Part of a small language model's weights.
Size: 14 layers, width 64, 2 heads of 32, MLP 256 tanh GELU, vocabulary 1588, 0.839M parameters.
Architecture: LayerNorm before each block, tied embeddings.
Training: a variant of Muon for these matrices, 142M tokens, 8661 steps.
Each number is 500 + 50 x the weight over its row's rms, rounded and kept within 0 to 999. Layers, rows and columns count from 0. Numbers have three digits each. The size before them is the row's rms in percent of the matrix's.

# layer 3 attention output (transposed), 64x64, rms 0.211, rows 22-63, columns 0-63
086:463530650433509516521424556490425464435447467564544505522525538536514563530588452530447554546559539454528442522512383518489533560411572519464486543536544508405465567456476474507518489482485448
063:541536578476499474512501455498508620439504483485536447492457523456401498519499497471479513621537563460538476518374493534608511487425483470441464420485479568487521457469566542533431556483577587
134:616516394509498424565474511480552521453505607486512546452464481431555471507561527548537540486458489490458538529479487465634519532479535488445482451456513456475470467436479482445631537585455431
037:522538591446526544518526523472538506472454582478536446529477520492401470499599570483434491587503592450607467469397525531526556495426491465507555492478558556416404463522513507540464469512417507
065:429463486600513533506539506496556449583549544520444558513642491474444491468412568489527416388515457516462542435548606519496519473538492446468546582520497486535472523560555501485504470489461415
116:514544501515490589584483422507579407384513574525550478515533534440464583502564513511485432428528486567490529402520380502569516532448484530476539480545522430505515500500532562480447526486562580
076:539468473517502554485532490492469529504485429514563488542436484602494444460522448505529592525461403537538498531528506536337575507499490507615547532583390486568501530464563541482478495458509582
130:504492505553406411553545527513479531449444531546585527505566581486484531524505542487452425535467471423542540411511469510645461491413473456418526483466494453464544536395473510420532490542453478
118:388492478452453566495504507461522410514468477496539427545480555546516568498610553462462473504485411462552472476508483523411394434561428543613517476545471470470544495539525544500460488448529597
078:510496522551610524520555520453490487536499467509510499540490473530517383472504519573530538573552481535486472615617520523346571537493581533494510580512532550458421515552474497499488456450503420
130:478512556551503501551394487544508492415510511497492438452452581481505635533514429447489569413565565511522458467408391548538522517489457514570534429482527456496473510573561457518485542481552568
120:473530440435472476439433545482581595517567474484433499484439448540557455499502414384614521397483578497467467493459537460477531546564581495547491523460484490516509531502515515623537494559480494
106:550562509492417463566520487498518514447400494530499550546585520507566572531442397529551437562513428504505549536631461512505436429498541448435525562468518452521580517435490599507516479490544521
074:559594560491521570606540426494591429426495576513523529475519435414447477487470572515460424484514505530455495485518523536590489417439461488397491450443570551495473435518455527496483551510546469
091:529426478580413444462565524575463547541435458506484493565543510534470465484459470547488498532435501442545581451423511504417576554477452478512544478529404485583537524448541513423533505552422609
108:483592517611470453533438521531595515522485446568476449536518506606601459534482529450524537406497466440515474408479546515510551460507417495510519577484454451489480541527469470507497443532442373
079:491439475481531538485502481475389538460529426490562506559475537529419492476552488498482500532501489520511560559535457577532559531393391422529483549551462531616508626409541499463433507474483538
104:645504476505513535450542414433537512446539547434472548514474406441451425498568545469586544459520474521444558539505481466553526496443568511472542555419424481446476447486548569440547472504440471
097:514497507468502442579428536499471505491413442531505451560472501448470565443459372552551507546450483484499507485539391525478491493472493474497427412526540557498539539390445525539505551564630564
098:528511442459475479437544582554484549573432539483513486492434518538518438538488588488473493592415571470585554493425594471461539496555504476561493521460528491465434426529415499490504434545375517
090:362515505509499590538444511449559404534601463611583465536560524529546483429529489537507465500494380520496432448535446537481487469498508494456483480536478501473519523456519496514395532437567560
087:503501504556482462482496539587436568545541580556518478560506525506495533466441434488537496531490605551483520525506511456736529554436465467395482550453516506490483541449488489474487490508490528
114:415488510625590484537467552545447512497463524507482554481517543442472514441333545527406446519486506492496451484467557524485507477481416501538490435565534558520523516555531425439502479496525381
113:560489586518542467544470470422459554431461476502429556486516536487476506480432426454510457510525488555543487524579538462468566475492568547526588522438544519453500479547506490547526378469459326
115:516468556541400550577569512451506513454470500537505568493650509476406506460571547517466471506492477435565506423401525482550478494418550539426609420462445512514530487481501552490518540491476525
106:506429519443533521407513483452413518609550404509478431515538506564513485559506510493455575556505547461442520600484571597493504465523536425424428545470502594509444486560505438514461511434480495
021:565524459588579546471534403537606438518553492433541466486460446512442388436449538497492454479509420591430584507524547481549532499461469467473451512490465469547475465455560516438436516433513543
102:540547519454484514537427566523463489457380529545558476535413425464471492561490563529443577547474479477545443596476491550377545449521542499569477492536533526455448490499437423456587495569477457
099:518530551517522533481456533403511539480474464598537507529497409522512468480549435542519588516473412441523444573480504492411606574392593535488494490558438531460504531422539518489550439451482444
095:537501545537532417511476484513571602496519503471471548425422539482527513453474427527528538580548514497420492562430504464563473518533492505492455345464539587422565454479527415527559566545531522
046:342424517517492442474549520511488491595582470443440470489576558562528515474552536464477488397537554417511444379435545506510447487533440529505525516502495516509501529585516420528459526451486494
109:515488443488472377564501486470485494578476548428477554518492548552632543481542517547494534484498480480450539537594518497590376465544462511561479514453537506490539450510513363456556495513437449
104:496560542477478569525533462447578437484537419550598550495485546531536448539503510430476377534519482487496556431647449577552501484450491442467510558495504510414523526450473545493432429494447483
107:518522385617574534518419569453597521536555556520567415490457491473445417504452551503467465507487418520555513508512551492466539493527458498584461497534488469498419487479565612508421490528524534
112:460564447443463519496470521539492374546493511565511564416464434497625577495486506533512491417450442540505480453574498430465489542583496545530488508539493389558558521481385469481555467525506497
118:492463479493465519474444525467582417576464594459446486527594467469491517493589530578546559384470463438463499437468423469465554535520543581507559394505549497474406505522536501480568522520453504
073:454502531510495474602440587417562490541502509496456440513596530470525541510514460494464464502479565386564432485440502529482411412523497532481476466493577524474466472526568549594431567489612510
109:547562533417416480476486500559499507432392553509425493438447462478538588561462436439424474530456628455549473517443500494454559457528504588503529436457566544534501490539441509557501446536481530
090:512480496536492450562410604510457532539376487447517513521555568499438534461436411444495548539499590463541472556513474506553398418516467390486546462520492550475480509446587537548503561507486516
118:545485511346500527479471493442375440496500515463499459533571485500469574569551483479472512415517543505516465482585429514520526496474597491493538543523609531522414532537448488604530464489461431
095:444542582471452429567511534506552489481427474576498495522529547557584494481559518491518528597471543404559381469411453500483408505435534527459499524482538455357535521482470487530516503472547467
092:404426530451450442551490523493525477490441552502425562523548453501487560440535460541490447469462463492546461504551584538347526418551471620568557468495464542576503550524512462506555490497500441
# layer 3 attention value, 64x64, rms 0.173, rows 23-63, columns 0-63
069:404564407501444508484537534461501477481501594528515480445517466491472504460479498546588406357470550546509569498581425486396455539510566491528585496551461520508482457550493567508524529454428532
130:420486511515538578531496502482570474465491430511443503521505444523541554482519501368432436472572456425515540420466559610454449477464518467630458610532522506529477508417489504562478527467486500
038:446567338503465528458550515488493518473538541549443452503554493547492435450437458625619556496576516516506495444614491483441439538499520483546499499534486549468522503492461514529453589483529559
077:555518567375548517511468493455435502462502402471470533502368536516569464547489445464499614551476506489530457476479523523536536542490497568512563431459513452474509515532542390514474459499638515
116:462495479516512496473536521463522528524491469497526456484514471460613447475457445557507522535435595457463509596427515564475442411531481429519509546425505649526434568508403502487558505392490526
080:446545574527454448485451532504501497564582507531495482561539516456469534488482532484449428524510476531477442496558527422588505536536420591433451444416539461443477458519337526505593464520481436
117:478555407477531572544520518551530466521448446421422472467454417479489522478507531476554576415445544539479511565462509523426504506508483575551495602586529536487420460377517430564498504432514519
105:612473489483455508451477522553506545503489514556553485513463516449417433496465456564498449529537551526546519586400455419500590500532496517359498576453562551438449536467422498484533450445451455
084:504509575490462451487517490564503499547537495460496556495554525548499547499507395567426522527539515473374437418552521481651525461527463554545487462475477453527581534491490499518468476664493511
116:565475457582547542443513490459483467437442542552541523496433544507676460472472556557549428520404503526533512554535561510475549403510546454481561560475420572513460426497468507470501502482459494
114:460448527521559504470483524530463487460473493539471439515565496450510551542496618460556442471506515520651497510522456490420456497461553420493496479612523537443538504610462432408492507440407489
116:429472546491544481454558514481487481533567419464495532426543444426447467489519517442552554536405528541356471602412459563575526528567479564523568563524516501480472520488512429486518428476519471
074:457471548496499440526542506421550433543481557445465571469533500505579486435513424602424532437549612431481519508518443568526467484625463458509529504472441464530488524505592423477534521455553540
085:494623447479583574542498542467533495527517488557478413556474458480477532464501556368458477494558456546517469471551540463499461532496418587508469503423462519407449433519484540622479482527532446
100:542499498428466522505474478428505503497475422532491517512500471485414537552390509550440386466524510567566519562501535478546496502545546635537478551478521412450510494545574467406431502411575523
077:549546499520440515448452530492484492526576545514543437602534515417488457520490543457460546470483467514483450475491475544549494468499453543423514448421451460645494507502371559565587521580442558
103:264460547515476486491529509485519479508440387529537528547598462497522514483458419488458476507557434449517537550531457498489498453492472442566578426504524492512493470493474528565543547530498465
097:538543586497531504425538523541533500519547539483552475451514422437572513439590572519453438498475626480481507471514487481524502505483412571432470590472515562538497515581479478581411409492447449
095:422533472507514503530529464467459556441501543485369492528502453527476559516514528475564536573575433565497474490541482481504433519405513582424388484509547509436463501480525529493437632458598510
095:603470523427444477479461521558404507541512604416501503417450589498454523526480510506493467462481610485499473589408574489564504485578533453479471429478537517545485515522507460524594458493432447
083:423485514481483572539511522389555499570521625539498529462491459473534525486528576535497538487436449504503563519460508473470413509491533567498463510541517371586487458366508411500580465504469510
110:587514378436502545477495508541421524511506518411537535576481536510470543505503521517494486434528428434482471450524507570460552511535559546589462549500406436460523491364587536466445505501545564
101:420503429494535507393492515520552564478442385421547560533524465503490497545469517592514505518379512512457470475572530522535477523453518493598496497588549485419514534451476532424395464472556506
118:460515386475545466470504510547495488559503452483460446504425472456468469503474402465499495540524636513468556569612451473522483562553523463559554525501513462493463492469429447619602474508581499
105:510529548476496522514495451461475493385504628477477496469456529567349465542468530523472567523479490542482517444599494501532525439461478521437533370529508479592491499581534518442531501577469444
024:476523562505517484670531525480486490537492593513563577479521605571530552480483553556434487520517462450575494476495478514508421525525393520520535406463529484400464511478491411483557526455489464
093:470546447539440476439495477518501510433537485467524464502613399552439474459502487553504447557599514560467462371465584523542521544568539516553496582482455531537479513524564549544418600476480504
104:427519489525448519436480482595471426532507521442509504470555472541379560485409564534430435511503498518476516462523573458596590559548555437584547494574525493539498447522443425520535526516428522
102:451509508525549510505532518504555504512458563474452530562423492592519514433506606463480457396450519396553604421505529568436521411496442409521440558576508525508459481494546486489478498474421454
049:648523403454486497496462489543531482498450480563484415481392620507505492586497463487516540430482458500592590574498449423451484505505516478477461454523514462515566503548523552492549455544559545
105:546459519482539578492467512497449461461498494531500518547454381520406504510468435478508570501445410393562543489363494541459556479493506463497491539546592524529478506553577553508428482456610517
104:505454519498521453466461511446509505553479499403483574532523518503501484483489457494402542517564602496467361636444564500585465484551496583513491376503561585545481508511485473472555460489512481
089:541482561462380510463520505563355525511500526511487556514519525521542538505519460563537453465616525458498442503563560574533556568451545545444470472448514505429498512461471459479538576434409579
120:561397530486559491531470468493502569539544447482467496491508505492470526581455480407463434610496592486451431508379579469485525580498516421491524609459525534489556527486578437488425512492495474
124:504553504442543502420585478526441502512487478529482479421416500501530549517485489491505419631566429517582572447480496485587521439480537378515563498454514527457498475598513430553450458453550524
075:607500508471437501387546467523428438472442525484464450419495469481434490472546464589578507511494533471521526622559471500459608522502587530398561531558481480464465553545500514500536475431499530
111:475482353574566514459556476444502511475495558486488516455591445478460507487528547514501514491437474623501484483569503525511490499481505392436465571496429556475488448514600436458442593453550549
101:528578534439541477456565460494440500481485531476471503549537426544532393448527576487597584595478522499498583550563509521427565523445618560482548541527550462550466530559444464494536497452492451
113:533448472526554491427472488447536571456519444516522487437560494491534475508496439593553564662470515566467511426566491488527497478476554432480494495511550508571538543599410477478461434535561586
105:557532441484464529499544458546539492524513497449428473413498461514463548454445514562563490493493582572577578602412434376475547445520546548526507614581497496533464539492474445518459532476551486
087:542490404460518485404505526598518476466515480477489493491490495445476489554611526527440544415433441508546512477433493479590546632521523373500494504489436515459534492570588499550461527468564491
# layer 3 attention query, 64x64, rms 0.191, rows 32-63, columns 0-63
121:481458476415516423468521543513620474476516676522571461471482550517524503574458525419526534483614456520494527484492575434530471453450536489502488543522434431543490532379500480484527511505482494
126:551465447525509498573549562511474478526417600448542474416532478485543539561483340551450503460523510545504480457558523464408610416457548552546536464512495487548461514469474439524535505474468422
108:494517470500551561522548498363460589451362397470427455434477516545485529489505496539495516517510470450505520511465412577384523504556525526410440522503504490537524530552456440507516582534539509
115:532491444535551543431479485472484420515507510458481473475476508467445534544452346506537459479528429477507451559553554417386423557610495572531517525504587532519539470592498490474469519545552444
102:516541594386485537440481415566495470442470465462512509441497483465565470472493506508428477550488623507577550520483580472498497424498472586519485463468527555573524459600497551552462489449590567
114:543518484470532541534538466574540512519507495440427472552456405440537423509512548475454490509425578446479424503404500571490473469586417427528414468542563533594517486535516545435501598549495466
104:534491503447558491520481445414515534489528586472492468569534437426448396524560506503510431512457383467501526522555528561661557416500417509531453513544482557503555523451563507472531491536511470
151:442556549504568486480452409608487521421552491465459538530440542479397515404479521522526503464484509463523458568499545549597492474565428477516488503610422572487540500406574533505559512467479505
116:482477509443576471524439444511493565468560567500455657515491476492601473485490535446569490425470475598586496465491515519507454526520514486622581480525496478419590460539426512495526498473531459
096:469466527582431508442487452518407471546430449491513494548511551608477552518509534480413494547542476466463506551417426544484520500484579457457474427470553590496506384535529478478565533575524401
129:462556473557554609506458483530490497553546535477510530441490527510452504395512515479417469539389522451442529508466477520501519488556406457492428389518486525484558460460533384416569560502558443
114:448455527491562493496572459495463575481434486434522602489528591474447538509483626452414410559496506469514490565566557495495430509569411514421480525497541534494515501486521600477483424430530479
135:510492528617511531469533584476552484673496435477465496461542443525525432509515632572437524517554413473466584510529519439457539506473484529501485431458473523532489465476484477536464542462527412
125:477449535461581481396415418500514578529476499424401521570473461476450579420438464539533507484491410520506542589566614524477562497554478483479498493548502525463453441532533538499535522519460576
120:567549469507420466538540501529518517531519496512507477531592592622539540583456552505466601457555424493501553507508540509537447453523531511399452537436443467582486460520505515440465539377460465
119:463457554403544467534519497511586470546572529438471522541594589408434488432513493500516452505566545476531482524602583504517367496453460474498493607562501480554466487487539571498535463484535509
096:409505441542463521550502454495457567531492410564587493538454519461549399443562547528494572620499418371474537503495497590484454455494505486442529483518490483451530526440488507451549569522558516
133:441534462544469509501486509519576511514490383490489471454481445532572478438484561484522467512415552418463545505468405542490587575611573531469459499488480478442548487604407494471493529558584447
111:461466460496534569493556536458645502516571526473523505545465494545538442541511511463466591431534512476514477439461621419548448493431546563520469569433532486516409503573515435482518549466457420
151:554406463473497449528570563487572432512485554480581484503572539544510497561389485493505521433562486630542494498539532420527475439453527482551525526489453399528444487529523451536487398510436450
102:578447520484508431467571534507524432530613488534524478502485469574558554569573383555515527459513401595441538480511453467592419495539443475497540481562473429533471492444532498493493559485468562
105:473483477527504553548519541535602449479496587550508507437483538569472463612557514543414491385555485527461490473376492484494553499495487586447542552483480536466534501531455413417568541568481456
120:546529447409452414495599526635467469503451656437443542543510502491433550495500556446504484525505519509538550457450519538534483493491412435510501419514475585535503437525476469509537469449448491
101:494514439459445439432502507561553513442527625533617474483497446421450539498459505513544484425489405563507466541479491502551464538497487513517369566477482570515509519510531560628481497464557540
136:564453436555437517460502563382500500516481500551469469498486482539574492501529484518480561453588534436448500471409523457456580468500597600528475488465493515498575552484381470513563473575474408
097:498585497503487456443473503544552586472517468447453526497461469553503502495510499469551474481495399427443486489518567611475526479540542547565438412421500557461607375512577476519541502583475442
120:492475475588546476576514509477494543546505474473529414478478556545557495432459613552514522502476484414505451397413436513465554570486486515455474412461549544396486534387489421450498508489536542
136:447598565509556559439515433526459549533526495449447500509475463449451481467516543506551479498457608422531489615434424575513453583513466462502531395536439472503572511507549505444557579517524544
123:423597469564532532460509447492468502545535369505480514450465455522451481404482464532503481472494475405532461519515528478507533581534543501431469501513427563503602505559418598408506489494559420
107:512575495486604546536447405464533572447536496442552514539487464536480458498480445474542440550528636473498472550563439486552467500556399493578422514551467582444535487481524554489421545510551528
121:566425590444536436538494506392409446474408486505529528583536437505393517499505497540506454537461533511484581581601532503450517472472492522524498496536528521550482498487591537504512458504527365
117:503485522482455544501480535439553465495487520525527517475438468541471480542565481460548453576417521436531500473440435484512582529480576570565541393465560572413479479392454441474448564479461380
# layer 3 attention key, 64x64, rms 0.156, rows 32-63, columns 0-63
092:541435518522404527425566597396471512510426495504498505440511487530481597465479407552503502454447544607459553520518439490504536525431528462508497487428608568565528456585495509502492491529565466
127:417457474554397563487560551490545493509506483507494479515501526503527484423528535441394432541510400532475605548519452477607435544542539518501458539433530503557615491432499511457471489401514520
100:423547534436542584483478451541378513463549573579480514536567514443524404441577536555492443591420545464532475489473522496547438512505422483575475508507511518585482483534528570523453455535544557
136:502440516488475521415472532463575540539531458543479452565410467619565455510562519468395578551447559488532491515428516510612534532457487421462502517537461466535460508478510476526597440507403527
105:423488415515459489549516511480525446545504536559496571526464484447467612578483502466559461371501408463461490433453471467516474523539510489572511544595485444476560491471491573561636501460481519
122:484544536454483489520451457522442608486535415612573566476570580549456559470507513413606482520449559526528563494541486469547453615476467468543521519501424413497505522469436480508478442524471519
102:472418517474388465547518535542524448435502526546479554401560556510533533441443542580507519524452579488611516455470553426425514610463465485482540470510487511510505432473516528481510487361516537
115:539468481477439430479504413584573428491513520534544583554584551344498564578468497444469488513473501492496583484500522423443416498445418500512482455483498468495430531544472475495433509427507544
116:568424449551509515565591486440547385439505561477555490501498560463472510445436437473493562463525423516477468477483574469426539541531471530467546599471431487516446510469501448558530387545498580
117:537638405461524508547507431519429599560525480513481442455531525469539471484540425494538535481487428450613414475468463525525447487552478457487456500510528493458494484548416514528497483459361556
132:466514490471418434553488406588477607508495439625474526515523483479519512572517524582472438540477396508443467555491501482469444517559509452476470491551479566436451501487473564454473513520427622
125:548554498473467492394521518623511386392587509544532446505426492439575541546482441482560490447484533528474545454457442509554531453436531455523502523590425497539496470525530453495450551540463558
130:504505392463471529555421458563439518481402502524523432478460458469603521546583503433429419449438530495517489458511380531463473486560484531489571502496587516468613505518486519467536517577490538
108:520510514442511421495545546450556424484543541595575532527541531476599458542580535478468519505507532512501532478350485454449436394478478528531401484513430559474495524431528497550538443483441555
132:533518534566560520426450562496476477522536573551498494448446449474507457467593427498605498416473506477539485499449422429511592520456526481581564482416538487461539588495448512498391532525498583
116:586489437472461454376529578512495465418471509505616483481440451532556567594442539441497566516451461586527528518593563446444468490448444512543477516520503475571504532494496484559448572531471498
111:456487492502553472504434426539407534493564545526488512455596491453491456529471514588470540414402404525548540499500562505451540594475598510523488532536526560424423445586476535514508441531503433
113:481567560466634520526382405471447534502508507486469575492477467506442548482530512543473417440498396533591475500491467500507449529530418512498568462500485547470434429440512477575523483589446527
113:528374505502417407506514587487425522517435543447499423469510486556495499546561525459535513465438434540497524528479414566481543596505499492458525470513450452564573466618429472457509490575529462
109:494497463582424463499588575448559422550467484499553389463416538588464569479560459456468486550503490558547484510503536508481571522483504478516492500426553544628621454438495488510513540494516463
107:521466545506454496543509576546530571511461549437510501543503553566459522491526548507500460592491620527546462489488549520387558455476607496470493528406552443423451521425440494537398485439455456
124:513446551526496466462529493587499511588466586447400429455524471574522463469470543510531523547464537493559412549546375510511540569534501484548507498508531500608492474417401550465440421491533479
128:522483537509519435575503530433504554450557392487571520484467524449538537516516479556511470478565515533481484470535421464466440466507500490500448502422524344434546423522427488548398541477575595
112:432494585503511508550575542401564352448558469520440564532455540504443536583485509530492432552491484533541461450533513474480578452468507509453572454496569530499501511624486427481480447438507486
115:474530536543545625578465490510449535537414580482461477416615458504524468498504477523440495481491525524552427511430418536544493518510469508492626497508525466475461395587454512495492482448602478
113:517528418454481478580511414434470492566460546568518525449461464419542480479500474540483513518549483501641612473423542436444493544545498495431484447534476484534530543595459558454501434438471571
133:457491480541468561498410396478520502505480475480423627450592451499455372519547441559524447487499495501516532550553497542432534462526474509458517575501474479514531468486527570458467540653463505
104:526537477394580393445499443453480586512549521575442561517571520485492546521505516474535507477528549486448544469553585455502446519431468485433491512549509579483406447481541539585497433574535585
116:476500512473602472400375413543546526448531607531469535531413474514555568531525513521496471491486477513504595557454467507562455474569412473500573489503558497452488487523522470617488429500535540
109:488519516545396428458415539529522480411518464493490552546536530423447544483454456453512482588502575436492536508465536473477432531487500409421563470535507517530428549499496570572590437535506616
123:523516463430489570467589526646535478544526486543548473506446536501572402530501540463545496423578466570459527472455526425556451528513457442428425508513562459478449438454533517500534599462480542
112:525561458502518540529514449549530589531464412448453574528532532540527451557443528511526452418536484495545470456441471557473483655570437460405551514528421478541556417491512556481499451561476533
# layer 3 MLP up, 256x64, rms 0.331, rows 0-33, columns 0-63
099:508450502498566499475586520514524488584482497452533509481495542464550428519469503510476405601523619469487520535504459519526560533565454369468524518499408483589461556420481443527489453486382459
102:465414460481569524521546450454610548472514544445485535475484459474379506524510555494524412434516448537547541520494554485528510472523400541526439473626455503573519458520416468474480591471565539
103:529493466413405488470494505477591448551523474533461661452521463437535449492528435464522413506514507474476524458468547518510491437502505527509529466454496514556636443490518559477534605507511609
091:489520457571542583477548434425446448529438511506521497494534498494508562496478575557545580474494457500554485590525552458517420488474583506594513437525375520480557480461422446542488440442419437
078:485533425475529448573430617473555544536490459477446476485535510467534509645510473534460539480576491585548439522434549493472537475378448535449535531577521569452524420442508503485494549533508465
110:547463483568458499429455481470545430497482554437487525537494575484518448437499400599484442447476472517446479545546537460511556467580456463498374552523454649501557475471536459501522531560450535
095:493528489569463546545522392529527531542484570446484528545393540460530581464354482541482437525516508557508549474517568461533536423486404578474516479471516465467566506605449524522446461544454476
084:544491498442519436581549386497573498422437468406523640476480495523512605496529544497479513493479544448520577517532488456527469495553506471552485462449550503470611452531481527576528577580516488
081:488468510514483543507467421454566523535438534474466484430511593460474448547389502466491508584526451500497591518481450472442458396587539542607503545589444463518548554493428549473553474506569453
098:496405507539465556579576491533437474407519485583497455558464489520535478543442526424401431569526435483501544480476464542471509410524506478445448498580529565531521530622525499537446422565499483
094:531438496508416495508530464484511528484581518432507491479484572571410484609605567430473469477489526481560534463446493503522468538537464476436506461472538494559392435558497454564437436393428478
092:580537399389551514516419454454552435589488563454486516477465476484493469478492581459553507532470510519443497580602492439561497458494611556508488459417458444449483493531540455495491467579545538
112:440499495460511482507429456503525513486565490524506491573516498468399521499543446510450554473458546457438528467490519510502582441507535505478561493421582543529535470425412408676476528531611487
099:607610516554507451491557388526463459464494566385450468502485559457497480438478492433534459465500573547488531402495468454515523563580542530424555473516550445556526496548528523567563472460530511
127:522539474459418556428504501343555466527482514563465558482383461509505488556476523527456498522509506435510452493579488403514427501479506494545480556506485625517562467533481547530616474530562501
110:514372524517540526515525535556510514435497583463572469569464551481538463528492480639443426507528511461482511527443505525422459498583421545499454446492580522468522477528556388462558515501409478
091:439470442465513514450452565438476570452478554495517552523490505491452634457519509453462417449566505563504478589505525534504445508551619420496494557462511498450451424476522508524500394402455456
116:436475488494461534539470419430477458460471571417565461509479522454397468505391527482518513553592490512467497527521444438552491551393404381484498518505535559552506490573526428461506448462487459
105:529453474405472540575478460497497473489594539569528445456480513514448496519565505524494436517531568503521535371573469587397605400488431510493506562436598507530484501502498485529481425538493526
117:443543431646393466486465526531494421509475506466520530507618520457581513579453481524434456482438468562521511428497431559475517404483464489458507506543561467535412522495413477469491514523468462
128:455483429491568485496548401454540510526529425472594512529484508551451495452443484511439398529527541545494502369508502476599577428523514565563544475532518496443470552572472522423597488507499552
125:490503443584456578465507544577488457473471546505473440570497467398411442542449557492432499432539557493482501401434460512478567439577531482462484449600506508467448484523429544426527523421459520
094:533503459499576435471529508469580554518454536433469507500528466540438626543398479431534459567506492520446489574423481531430459447517465497485516576534477588527597451496401521497492511532529600
094:503510476522565541511519474439543436550489538450509445592491478414528447609535549463457548507456413480523459454580541428529577567577487634545497523518388508447473457516487528469516460486503441
090:524522395433502458486514528433540567500462512529537511472473543481582410551493509505512572564586501534484446561568444575479431408548440565465482511516426591463559452484506458507541507430578571
120:507561446476477564487568527509515545497505355528573475447441440456594534482465437489492432560524609540510509543464588466477501488580508464511437455480386464493456459506525532418431477552476523
095:434553562428424521456545516447463482424522514479556475465601552483514505527533607441523436443497583462489475536537622529466467531554480459538528504503506458512587402552519552569527503511467402
086:504501551462418467479487573494458457520444452497477544374522466513536594508497490532473578413542548466508551517459509494483439515578598546482522504382579509456446461547464429570442521510480597
080:490550533513506462524506476528425460432402514562601497516533543502438570640530479519496473527528505463486564375482422518543543507536518513460488464518568475568449659520491531486476552476480470
096:468494452557454325501469500532505492486513527411474562526550566523493501494512544465439381544460494517500462449485505492474480542521497406566543441531450612552584456503516459509573499404491462
063:517466441544460607575475490500549566528487450529537605577542570513516555615551540550430469478517459501520560460470477476411485478506506468548504494513578572480391505550502417515428563524524549
095:446506575514500470504507549405513552464553498499461502399544554479424541399491551483464524531615532496521548501414489462587418545610500533503492459435529487427437458520466430489435507417485499
099:470573538398432503390537528457414496495541515415497529499543517382505484541393489420528392550487532581578533551519539511473514476573445498535506524462506527527532445511437537450464536553484470
081:571494494438521474550454612493484521568521502525502545541517416595528557505496446474487430520481604479510454519552550391490437457546461504441436454461423632487546444469478470524468571452537495
# layer 3 MLP down (transposed), 256x64, rms 0.0792, rows 0-32, columns 0-63
103:513527488570520409454493471510440403546483412495484534568407578450493443559559487509486471502403460503549517460504516558487487507425523402469590505444544503484499523413468589445477547444456582
091:540498421522473558525548542463448469584499498536418509567527398477424537549448471548533428460440509538507490478468427428474499565522428576441415555546424507473447457564590509482456571489544535
101:551490467448467484498585553479463474479434567408520619491526465512558489575560529490427576480485508459503498506595416512508420512524353449518478387572549537502521477491508534446512518486467533
082:416435519365416565455492510554503492531573507459546537581546485470520452537483406498463424535508468524520497553546507545474521390523441443386490502468550497478471475576496459453463551432548543
070:486388527454578422511474509501457486538550552508451508514514472500534436454531441559476548506520494528552469683481530430597454468395445472468472459517532535511548504441513445510522569511581462
099:457502577505534539500553500452468497446503579525530496596532420511496569489557523477494436500565518612510499492457450471644476479470442598438532558464488420393464551515450427483464510477451513
108:437481543445579545538551496455455483399493434410501451421546532455484573527559589420582519522500487486485510462499412542507447541529540411625447502459494442501469583462504459488471462483474536
078:548514499444496436576514558563523519419484571566445557537477398433578527505529418534579539420478510527501580491550462538532541471487478486481488467465551502482512464513468450386549483576496369
085:453467503578589608446532444514544454492519489548525466465451485484446512397473524513525496495456422501510524533529586414551401453474521398513424526412434561510496436507455583540501460469562484
093:471478460485480500465408606460487486417489486644505511491457414520535433444468461428527482494597475478447499519425548526517482492590601520543456476557495509464511432593536558537474446512562507
098:537435533493492527575526442537413493394521525414492444431448484556470566525497514560512617524564552454473456478520462486509439520478540527416499445561503484462464517552444465455571604561407515
098:527514415509486498503504511533531499489477544447465545495527553366436564563478532555542475476575446594481432609498499495507455423608532496451416602444499495450489454484446545530541549559558486
098:484469468611538468477493471556468515479572528472500573515467555461492449440538471446465442489561531571414498452508491456535512460491461451556620569458481562541479487387435529610444592534521476
117:509473464450475439467550566436552553477554498515519525511543477537465412495505453458559475509576464514528438559519511421461527490598573565452537631517492413458461439489462626514424486559495538
157:485544540485412545447487493533490540553475481578500486561523541495493463537418338531461557561484591491473473555481447454531441490480436502446396551513490531473557472526556536468463506428625532
103:477476554502598462514550521575481527489563536463507482602550418499509472534498469549520297552589605553471489502498523453525480493474479471497496523513490438491545536558496471489573530556467413
082:537509545541477481428454539534462562554516446510494575505509517510675480472567417506503546526442617449509579501538514479406542575449469537485572448434498443474515604524491493488499506488482453
107:480517485492492580532534522530491490473431478457467397526523669536467530450455551481428449546471506472508482469409541487535520490475408535525457461484533570589586593509527528456543431483586538
096:451580447495467486489525574461552515563521526542376438543463570576521457534445565605456505501437566502511532553548476425551521538470566479457492469570521563521438386486541463536470450517548543
123:506485490545433594509498445541465492474622511426489515531530494440469539498517475420473415493446554520504482435431551558500578416498513566516489505612480469515507570447400471484522578574447423
126:423421457494501427481528455505544522519476471470571429522510466530448501452461493555499395594606515540501515547517505509616469448469460578546444545560568495530439572597550500431539541544524519
108:518499491490512472458440506550445562522489581418526525521522509501486558562543555465552526508529465447491498570435518557362538491575536553389481469423505458540442521429557475462481464348503529
120:495533436451479512566589512497462500480595521457463570416436584509414559508389501601482455559546539513545515467550488542564445472589505426505467494510514446456555440577424481515528513455505531
095:492544505522634491494523500315479475425495462545500501576456516473510518551532509446541527470464371475447477544520412587579504499500487556521449546523432497487506454528539486487426477505567527
079:480508506472488538468461495465568507527545524514570545514443452459457504374479412504524585440482454531600453539510546494588541515509563485566492504478431563340524440425583461538499498503471475
136:487601563546527459563542519524502477448545548532397558519454522505527471512513391596532513506464512459410410544516447439471467505494554543423525516474534500554521458600439555621473501487517443
094:532454549472558464536471463495543489463473515532424381547503464581495521479474557548499612425502539577427493432547593536469513493548492583422510593488543503534446451454408493531472477530583478
084:437526509369489501522516500513530535459512498474484426631396520503528529494524533464441517555506575504540420505515445519494521520452406461549522516591490657499492559509511459446582512470539454
069:562469448579492503515543554520522546424490386513538541590598515479602498571597454514515486559482492459468557463575421515441527509507477547403513448488569513525508607479584493482513511512475469
096:449578443476498500413539550489520516498467487521563545441537518613570468531597484462481557485510594408473503541512515450529524489518529552458464585444565457436445471576494616502481477536398506
065:461481505450528416485450453528495429466424534493445463544485521512433511403446517447497532513503524532534453536585557488557493515489375485508533499513569536590570491477545578386562428390508481
075:560570431501498467534464508582534504550539517527432334525467513481491544538415454468491546600493504418433537482527476504376599485637476534460503513535496524524489519485538516491539470516504485
118:548429415429454488570442496492389437531507520465481488466487503535490591468544689485408494511544471510517555449555516583519446510500567450479475501471414490540474500457566451533486519513522504